python train.py --n_layer=12 --d_model=192 --n_head=6 --n_kv_head=1 --head_dim=64 --d_mlp=1536 --vocab_size=2048 --activation="gelu" --norm="layernorm" --norm_place="pre" --norm_eps=1e-06 --positions="rope" --rope_base=500000.0 --rope_fraction=1.0 --qk_norm=false --attn_scale=0.125 --bias="none" --tie_embeddings=true --parallel_block=true --extras=["capped logits"] --init="trunc" --init_std_qkv=0.0398 --init_std_o=0.0 --init_std_up=0.0398 --init_std_down=0.0 --optimizer="laprop" --lr=0.00163 --lr_mult_up=0.752 --beta1=0.9 --beta2=0.99 --lr_head=0.0173 --grad_clip=1.0 --warmup_steps=257 --schedule="wsd" --decay_fraction=0.856 --decay_shape="linear" --final_lr_fraction=0.05 --batch_tokens=[65536, 131072, 196608] --seq_len=512 --doc_mask=true --train_tokens=681100000 --steps=5672 --dataset="wikipedia_en"
Each number is 128 + 32 x the weight over its row's rms, rounded and kept within 0 to 255. Layers, rows and columns count from 0. Numbers have three digits each. The size before them is the row's rms in percent of the matrix's.

# layer 5 MLP down, 192x1536, rms 0.0603, rows 51-191, columns 384-447
102:150125173078163111121125100105115088115122131172111200104168107160149165141104134133159161184131061084200135159185134127142141124098178165146146115148096142076175127117088149170118135187117118
099:122153136178094134114127152136094102103099161113141180087164120141129139139101129135119126122112125167152149091116079109152123136065124082154070066091117113111155177096129120159071067109118147
100:124131063134138124151155170174171109097168108100125110114136126124199149125049128171104124125105128228115113099111126153116200168124078115114181114163133184147207132132189101094152056121089169
100:069134146127151126126100125212153162151084116121138127175128126106118095200189129094149136138129117173118086126159127150202082131151178157107161080095136217207213065168113080122156127139132128
097:124165045115095144126161127172135127188137118132208126221168201147121141103170110125116170155143121071118127141145139093136120199163116145143101151102152150110140145148169160136103109167110085
107:095056199135104149098126077103186115149234119166148146109098108130170157150059106060100156067148127132059115132169087097095169137146091129131094144166143138156099114200089151101113113110093167
099:128155188055123111143170198071141152144104145133138180166046186120117215146078141125121166135165137175168116134142139108169076201122075126107160155114125135145169133120155093081131127090208081
093:055120075110150121132121166172174150116141133116174137132119127151043160097135122170176129116062097135104172061097143168069107132067207110118131114146114101115135130120110176089172140153115144
099:182129160152117116122138078147144100062102142122196116171062116126134134160133129084077106153157167128137211106094137141116090144139106093131124139065121132171122113095138110163117132154121145
101:100203105077105116100165162119150086108142144095118196136096145156124183141084135166120176157097122100145159102152134113109103139136147131127118154097111130146178112150141221126143108134159147
101:118125082080074116151144094070142142139059083151170120088158134193146166080135173127154171127143108075175114115143103141097127196089084135141113084079127165126135109105131115092102158112113103
099:188075119088137076177036109123139179102114113156157126119145201096122154104055109132091114166163163081094173176112149155159158137092067124087080102156082161110064135118131123049139150069145124
096:102135134097124140166086180100167159111113172117186210153165200104135150149112150157172146107179115055130103124156111165086127091125133130165094125158105136099158085178077119134090129151093135
106:122141149114132126090095199106083185136170131113079153108122146166149173177162079100159107145141158101122141142091051120121120167143127086071182104193169102154121128153147058115131151108087123
108:084126076162122105113104130120073098103097131077131081119197158149158083101125109070119145140239123090118174163173097140041093117148118120180083155150137142142135142115162122199134131129135133
098:130129132187135180059150120107151130155114105135116121176118118059170121076102148149149090113155122094093105157135074123122066193106134101135102168173179168119129091141082149169124086134070166
103:071079158166060100156139175171141117122116124153095054121100185141121117124156130172152098104092087143158169164093139150114117129156066129170218126135115124170127124127091133117139151117123101
094:157068159120119158138160130160165117100191108159093105157126151146148136110115115159131120172111154077210165104110154120117093179161166122164131100093084118152043153109152098085127128147148156
103:083163098160176123095137166065116148124144159143133180137171053112139147159137131101131119086119138162084104097152164146102158144085079085120161112106171102145097029131136113106112076113098128
102:128181102118144126120188126129139127097100056158169138113127133156105165050128151060107156104188117139093092112120120088211090159084136149125120155115138089058172185091078126179126107145136098
098:104182096104161077141072055157102131083085098110132115162112171105099142124120116043150142115161148195101142137091105094111183164087172118108121155157110078114155120096092151121100099120141110
097:128098123080132192169145080135159179173108124153167146142158136123100026081122116099156129123108105117163138142081073126125141050166096125218137148139092093108146112094097151182142137200089121
099:133110111159114091146134154109060080104133069125157172165108157146132170144144124161122139168175084087170165127156128114115083177097109104114123105076108096080123124177133075124133117120136120
104:177067164172148185082129147170149114112154087178184128134132153127131106125179154181150141117111145122132152165139107168142116083163163205099111144127132123135161160103167159156095139162115130
100:106034195113152126089126096129130122173100213152169159114152150133176083115138100095173100140099126106167149161098166121174091110069110152109181101166132097161094118103130123173105112125108049
088:094213164144116118136102116142162117133116139138081140097220118164108142135142120143104151103150074097076173148176128161121190163131098131160166131157113150144105131132104170145114137103143148
100:094118158122095141145154071117075102144121086082073108094107084103106123118136132076078143117156131170105085178154121110079122096186171155144214094053139129106123105193106164117126107149098106
099:166099118105116165104089136162080142108154193103069130113092099085120127084108122112165142115138123086156114103118098137067112091075189122101083107144161090193098135140135105146140145125103157
096:084076134103173081144132131111143144088085112162146136090109152141144138121107134160136092172129124058132105163149115100134077180073091093090155133114122118104166144145111113122118158143115112
099:143127173084096122121112140099186097112154155123138104122205080117107097130109129129158107128145107183115120131113122125142102156092104133115070079118141119170162126163112136189157117106077168
099:107158155150104117050055136128127118120138176120120085137098081137111110113140152096134119133076148123126100164158130114086163153146148170182203146111128094134089151122109169070154115104083137
095:088129133080127090157169142085137126081131166153073098126158081160157091157129149115099084097174148162121124071136139075080165119132154083130097114106151140180120070201160134150134106199169099
100:086061129161124125108135180098152117168170123141148148156180111157134176124177105092101136129102141084083168168092088126154127138128132108160135137131147047135135154113105161149071151105160112
102:128116036126135082146103103105150177108080126140153084167124129096073135130186105142090136142143104085128084147175100065096153140152190181116121118188132105150121093046164076152146133135082134
107:127090107184119164164137093130103152212125141170089085172190075122159106081117139144143098111106155139126098143105113107126093098166119163112077162102099158112138089134119096124099096113127145
105:111106089149108095156106129098134137118131118095096092124102115116162103176125134178082146143120104118128144131161118127166130145118163136168178157144116155067164095086104095130171172071125155
104:179121137149148100079132151125108148149104088122069145189154145156117146168128102137116149119061128096124071177130093102133120149163173169101203124124091128146059140138107116095102196140141111
097:128092111108089161122126155100086143159138086129205114120118179129148108117131142101058147191211131109146125171164115110126101160123049111110127216155114114073185122109110145205162091103122128
090:163140136181106136109079121124112100154141106103136093176174075095156162103145072119121079139111169157077188079139129166090181143098115069062151136174137122090126162172166086133144093131081133
097:102146123143155139089180154116174149141140196125130154075113138093071136190105106129106168143104083122079171091165134156102109136119070117145157127049147156157121118161079128107169138141100065
101:090099086126100130121114089123108108181099118135168107149146131135129145158155112150141167127166103151152033216117155147124107148157123146156140157142112113116204133080134096131081110148174144
101:127081103167067119111136085164189119135170131051161086099178196096150080083138113082184172127132142096108132127125165100142104111060056109106092167162157159119127118172131143193158185112143150
097:161117142119090124181155160131139128131077093127061128071131167100138114116134105093115121100189123096077106110140086113083111114164198079092037134158114116117070149154162143090070128138112121
095:118173160178085162110142118149191127163178174121111101050118142079142121153114095090100186057075177147174145104157087091123157135115020164141143123126144144085170137145138122163102101153172135
098:135127181106131207136130152124081158122098128082139083133086107131119170103107071136077136099105160167128091131110153172151113118126193138162128128081180158142085115110134097158150157101131116
096:138095097133092120179130111131131099065177125150083144126147158093023175141151147111123127100117119126124122100158124092107082153185082106130155040157129116144110111096136113119110160101135130
100:173101046161118133094065152145110129092131104176133190144129126152132189121137126118136081147150150075137163090138067094131128145080126080121127140129094134139082121150063109114109135099133112
101:131165155156095103148091088107130137125118051070159138122142085129147146157131151164076154184091206132100155175101145134123118137179141184174110123122125139103143074135113120178093143110138085
097:117086180145110195146124106123168099165057105128095116126129143121136139100090144132173071141120151104083101139108109131112141098094075165129135142094125149122145148147142078150078106181195148
100:137179160178063123135115130111197146177181120150140143143092149110104129111103184139119092179130095128202146153110136086159104091119080128159110150150106185137108114152121119113106117111077114
097:146139175108131146164112139143171151136141115088156076173092115143130083076145095125118162098152154132121113117108140119142097145129092141134092155110098114143171148080097066165147129120118110
099:107168053092119149105168170154145088091122175144126171129139117135141082126169102064118135120105085136140124125105114158153131099166141087153199204200121121106143153113168082108100124134126126
098:185132141191123128156127102121152141102098114123164085151125128121111076116167118092100142109094117214106146088188130127143124091124116117153160110138143132149147131119159081059164157129107121
097:135088106164137125126074103143112148174133097165107127099143207121175106144123126110089132116112105119113092138136157168128157174085142114062147161187188137095078154112088129060105132127161101
093:138082106177179099151083147131162132178093144139149091123144105131141114162116180120119157135109179106082136191065151076150120124098171163149131189138159097149172086077142151098195116091206130
101:137159155147132105098098139137183101116150092117135084142110076093143124152177125105145100153175146106136177156132169107067157139118191108170171084163105079108136151101105075120108162087120074
090:115134073101164118127149146159135166081098111144082111144158071175127172135147112147187120144144138151136174140145085165162086167138154184112170157118146122104075171120119114074073105160118138
199:142121133155134121125132198097159119148172126234102166110139089125174169170124237125119085139095117127127111139147122123104105143097116109146144118141120154175122125160137110115142143130087137
099:060118112052138097162078126133163163124133082126185113157131076167108115144080140054087128086141129142093132104112064121159126173106114133094110139202112106124083113171145095175111120143146170
099:133153144182110142130120117089151148144129182104140148150149132057135156096173134088119094095103069103124126071147096111133159099137176078136134182066127152158070102144131170102145109132113117
094:139132184149180129158099148094105146158075131130184128130120148097099171102149190192103154094081104139128165134044122185129159109219121106112113155107110115161084114091095152085118169126195158
094:102144118140139098195115106100118112129117109151146142107056174098116091153146145188153140135151144114138174151126115148149134111128131188110165162060068111134191159122110105146145158157184138
096:150143115120107118169156197093097086102136206120161091126179108114124116142127124141140079157086124077141144128135137155057166125107103106116139159127119137160142134138142154135120083092142153
097:103190138073152162125075176115095186190120126130145071136079104117091114096108156083101133073141097116106136113147140117137141127130140171132086107068149183114148169127196157128131144179106132
099:113131106101132184145116188211154177114166175144110134124171169105156142130113134152145111128152106132091144103112140162107133083116132134098132116094117107116133138147136139143130111151153134
097:116108114129161114200170142135100064164110088190072116071175142131141102105122161112083156179111123068137079089136132127160137110132080088108097137117135144120191149130179171148103113101197078
099:118112093116137127150138109109103157189203130139076104156104066187119147146113093157140135138102073143166158116102138135162065153120065151141128118082098073137193167156096120130133116159131092
100:139127174057108125112136127148088000064128124150107125170187134102131082166145151105152123113098145151122160131168122139131098101141134141130087174147180130133124104131127118094091127104126097
102:161105123093177113146145080125162157121120140178088138215147108165111115126166137117176197121138111106097175191184117080082180146110169130172144038083106123091072138109125108120104204090147126
095:109057187093139083083091086095149140060185163133190083073135109156113140102172143076167119193151143123185119094079103173048090109150145067158111094155118062095213160114196119107098100164190116
101:095143168182121114141081104114124153189105185130080125113115132131165143141134116129156116118143110068082128152140160133095137160117131150069129130171143122134116150134079117116125093085112098
096:111144116108092115136150118140088176130154115142122108135141154152144128173126150072106139175151072115123106140078129144123178128178087182136194171126137132193160189133138156143134077180045169
097:084139155068209187141160132123128133128142154090156151096144084155161118146111105152130150132101035210151131045044124138179149126134143096122158122166124079120119108179153123155170122169132162
103:136158043121141205144144112170100122113093094138185103107101133116173159114158115131126139090125106096122088129135118092184183133130112085108180138161179120146121081139175087157155086146129160
094:125141214064132179147129116141121110111048102176159099175077166152088076105168123163098182129045091166177093139124225138189120134090086110126141141132144138142138069120126119156162177151153098
101:175133168110197141155207140089088149135180121183172143135178096162150095122134156134173151146129142131136111128107102120131176146126202111108142095125139157103161136170139114069160190170160129
097:076154123117148157149113136109125117133108105093116138180170125138135120082088099113167089112135122176170062203098113077142111095170121126143135105068129162123126146129176112131128147111107085
098:126119141106153066116091150090124160153163193135165109112117120143138117179139092146146080084140117161097087137155109133129173102130103056060125121099098117157070133142163112087156124148047110
098:188146106143129057051152102177108158123095147122136110126134122142188138195107146129116141082113088170127121112076123212136113116134120136100171101129151092140114126109095066189123078080121121
108:133116127169109108136139089126127113149148155124137116089169133190121133191138132111123163089164181190120156120107161142102065116161166117169151151135068201096107190097095130158146123083075155
105:135092155108144141099153063169121141100136067103160143130128110170144118125139060158137097112152139124193142162032132127120093090163174089168117152129071129088145113127155150137059144115188107
101:150175078073144139137152177199120130113136163149048131097127128126147138197124092107112128051119121142137143087097130108175147146138183058166137130150103112170103117131117119158154088098152178
104:134178145196176121092091152154124147123093160110119109190106129123104145121085126103119101092101158135058101118158132116102108167154184179120172131138144077091078184067166056156158128124149127
101:177151147192111103106126132087167156126115134166060095095167123122122105174162158132073174198119137122086131115131145119175100105174076179170098164032139176175190105131165168086126167090160100
105:100111119120135077119148130139104174137175147077127102133139099109141138121206088113138152101068102116161084081136107151165155117105103139085083153174151122087092141088063185091120119120148126
095:128091141124114157158071134119091112106099118135132136129176126174143113114158101167156100162136126144111115169095135109127134144115135174175034088136112098116122093140147164182129108147115125
100:126202146120099100118165156153088140096087160128096149136142056120145148093104093078080079173146123164138127128102132089140150108160114158175123082105068158089126096128141101112104140136053108
101:109021091137049133088094169150088102166147125089107169146130083128146147182112111173123163154095132131124106043093143118085155134126127104122116157157078163143131153129187135078126150128124137
103:177119093092175152121131155113173132145170155171128095131133145148158116139166120136132142090100119199104137177130128144160136075174128170077125098165106113148138158121122101193141139081159166
095:104150144169041114092134147089088126140119084143089166088176180171091081105109170135118152062125120177133128110093189145127146135135170145162135116138152138119146143195115158108123139122139095
096:121113146151076126098140104088063108099213122105171100116127140121143128077166144086158123147130162139155145133098133198093103117122148120165149114078150124116101142168082120112159110090098127
099:142137096101204158119185134124092167096156101130183174138073167161125125116111162121147091115166130122126105226136131080094138087106093133134094175142181100156077115088114189116115154132133137
095:123127149115134162136088088111112159154106138124194166095123168166171144177088127122144136160120115056123092102162127158123187071123127133155166145134108156205139119162150066100195112117095152
101:108066144132161080131096073149112092161120133177153103164092165119180089103128135179087151125106152183154113140152144103132104095120131147103143134138180117083124136109183133104133124081118131
096:119133128188086164124044125098139095143109090156107120122135144153159160167099125108141074065124123117086150135171146086133137151157111145087112121113129095083169134150105172135158141154126157
105:117098179089182136133129140145122110070124092139105169124079209128124109169159137124168150118116144143101231148107134159156118153100193137144077123135160106076132126109102174088118151157153143
102:124119120188093132089129096163114142117144183133089072184141097155114121121140156157097099189111135115152155196134159099158100196203091104145120145144147143121153118135154125165105180116077132
093:119153101061133141102118084164146140125105125131183119142105165178141090089134131129130119175213192133181138121164128105127106156165141161135126133138078116148161143118101097151110150108082160
102:108155115151142115118172125127133060175091077101094123140048094099128100104152105152161173099135108145144092154155125090170162089210165157122173144106136133122094066141120134145125075167142122
101:130100130145177165179127117168106086136182097188116153163141199139152100138138133121164144162154111134106168137166140118141140107143112132114155101157120133059124188161126122164105095157108074
100:132077143142141174144158148155142119153126113112153114170073139169168102064139092140116161113135169111105134089138122116156120098104108141078112150124125059120083121129108125134100096154125096
096:169044140145138133127137148166090193180117154155132158074066133073141056094141101131146104090139126115080114104096149157140157096080105134204119052152165146159105147185143201124108124139129108
100:092159119102143085109106139129128096191145092123137134144167055090094134152066142117157125103112175122083129103158139164110102116128089197143121139148142168113151128131147190167136169123132088
102:169049151133148159122080140200123113155174141111137116107077141103164116138181123134167105136073140097091113234075221122097138133071154138154129159108158116211126087148100149097166113073121139
100:116071059113083067119057097149111170108147132083174186112083180112107152141116165120147076143140122114139104182155161149098131117168134121136127170113160187144125142170159188052147144116180144
097:101193070145141150121149157089141126168081194132061095098149040150105170147088119172107091168138113095085103136109166164141138124178168107140062115150127114172097133157081121166099119140182110
097:164133109113153118154131141176119082096128108090026112166116159140059146106142086147125144112098120090121107116124182125106104131163137101155199121132098162115141150124101095094132179121156140
096:150193155139117175103112061079155104160164169195094133089137160117121156174124173098103159135142175188103121123128154151192138154081078121119110141126228107127086154177139085161119165119108210
105:116081102130107165106144117085125162159140115143086073081131120066152134141118114129160117116171150125118075144131122114141091134176168118169089151060167129135170124132099108106141098139104086
099:111151133070118125156151157087079130075104109068116126145194117105137121164077121134147117155045105051131120089071177110129120163097164090115124158127113097124146129115133168093099098087108171
095:159114107112106116132080133167159158103079109122130138141067154170057119077120150128201172151163180133127113088160134170142132152158087134136097132171099131125099157144136103131141086123092146
099:173105127153120115120154111154097167161113135172131091075102158088123129148106137122077157118157115159111118118109159142113124130099135166164115159163161129144156173168140126172147171100139117
101:162141117117138148173120098115118073104128127157155120086085118077135163141135136104109108137171140103171098120148109121133097167154155166101097114140199108122116129176142087062148124139096150
101:088091104082080138144149106181188173146164137130129137077160119086104168135095132113150114124105096136136119164136096082153149105087116130144088162124149100108083128128154090103111119102085122
095:129131116116140116104109101128193131133149127137061140129102105161147103035132125138097149130148129129088103085082075157082141089164096052131100150100042138144141143122176096136138233120093201
104:129169041146091163193148139092086127068155133131160181146133125097107135127170166163158147079050112152124098117098161180092147145117147132134063101106134161099107097069062142067135108135135105
100:116125151140056160180119077145123156151156094177115145140133193114126141133156154104092156129124100055168161115137119133114174154120125129086116136037139127149137100163114145094147117146134108
101:180157154142138129125098174122162098154071102117189146107071155136151132131155123109110150153129149127112127171135085066147110108131128171100183093209152076130172139132085099125131136149131112
101:113100147108135170117148137125134140101119123139112080137172130110117135171109104165079112146094164128143094167096164179172136125190106148139112122107091140146139083151166111133114185108138116
099:093116157152131155139132113155095111110223136136148121142072145064128127111128085134128124087135130150172093083113112088087154078138153151133106073122186126128063152149057207063102148125109157
101:097133142099136110109143154110140150134109077067125105112099122151134151105168102131105131108164108063116118097093137138145176115155136128094081144093140055122093187136121114171119106140083111
103:095154153108106106136146139118072091164159100045113126091146086142158125123094113095209088124159145139144111124081120168174172117101085186185146122090145169099116134157046149157155098155093094
096:106138119162150123109143142159120149128139135096120107098128078068101115150108162128203094087117070142118123100193101152088102082084128142125140107202102150089070115078076089117140101159131103
097:143122107115100111148079136116135146131106166129118173101132097094157149139083126163115153191134138110173100100117165178073079155104139070120116119158134157167160124085083196150182149068121150
101:170122137171123162144065127105070170138151142095125149101136105118150190133151181130139121148109144139117118139120103102126126159127158145097147192099133087155132128139119174079158100137121188
100:079136181106131078162147075127098091181138055127151139216100108109119121125112101166126145037159143083190132134173135086128144124144092100082142151154105164167127117155158171140141168134177159
091:196145145154137143131127135132107147109120139183124035122172064146142131144077167072147143155134160142099169117137165126105108106137137152092151111131135182117205122175113124171184095126146207
100:110082133117112098155149116166093106100115154127151107135155078149061088152164106143099126175061143131204196073133120150176139097133122129084098133130141092091119130132090148160137114174114157
096:096143047080093178080153079132095092065107113139158153154118133116143107163110148093115126134102219130122129066096093134121106090122127121132128151087203134155206122128130109136113157124101134
100:201122053121128115124126160156113179140149147104090131152101100102122129160129111179123110125140151114135134070127100104105108095104073046079117134148127170148114062132073078123084128122125145
114:163103135164131160131142164136092121102150161162082162103180110090214138130112225148103088114107120153152134103112157102126147120134126065112122099136155126140127204110118129100108094103102128
097:138119104109083116157075120097081129140132120162135097168102171175072149126139126181084129122145152083106096163126130155133152161140090184132105120105116090093109120151174131158145137140100128
098:119140192159132119121150132071152172142096089103137117120121138183147170140043171089126122125142139131135132180157107120143106122066164165143129118078063164142105054103108118154168157130140176
095:147093089153157134186082142113121085107117151087067150112103070136139151124078176170090092083120167179203099144118131071170161116050138088132123061121125130108096127124059153125137077118191139
102:150130089151128120146120148110168073112115164147120130141111120128094138103107184154120161147128128109186120151116137100093143115050143130120117145120204113145117087133123182071155152128188129
094:142116114072126109139160113077137155158141112055127150115130120118086150061089060153129152213138155101102086171084125071124160119154037143228184141078111144117131133098164136162136171123138126
098:175124118144148089138153137132191120110110095151174127163185122151120127138097102151108136142162152101142123153119178163110142157224099093105152132095148192091138125120182097198137178150133160
102:110127156100118148173124127130193065139148131139095095119133146113131097092049154113091095062084193121128174125143117126160148153127147161100174064125123162116147081132134158107132120148162132
100:118148124169140105191084157120101127123138128029152076082115141126116171134161087104124109165154132097120148126138149129123139124076083070158124126144036196140123134149181100144150142121124125
097:137148123109118143135092125101085093117152145130118117160102127141080123069128187152170093108120090093127101127124198119124187106119150151056124140077106078154097111069054114142148194089108125
097:111109159140135106140170133148187086173100139171146105122137129139116084075127105125158110135168111136182083083148124153142089116110106137163124125156126136078099175102115119180114143186089145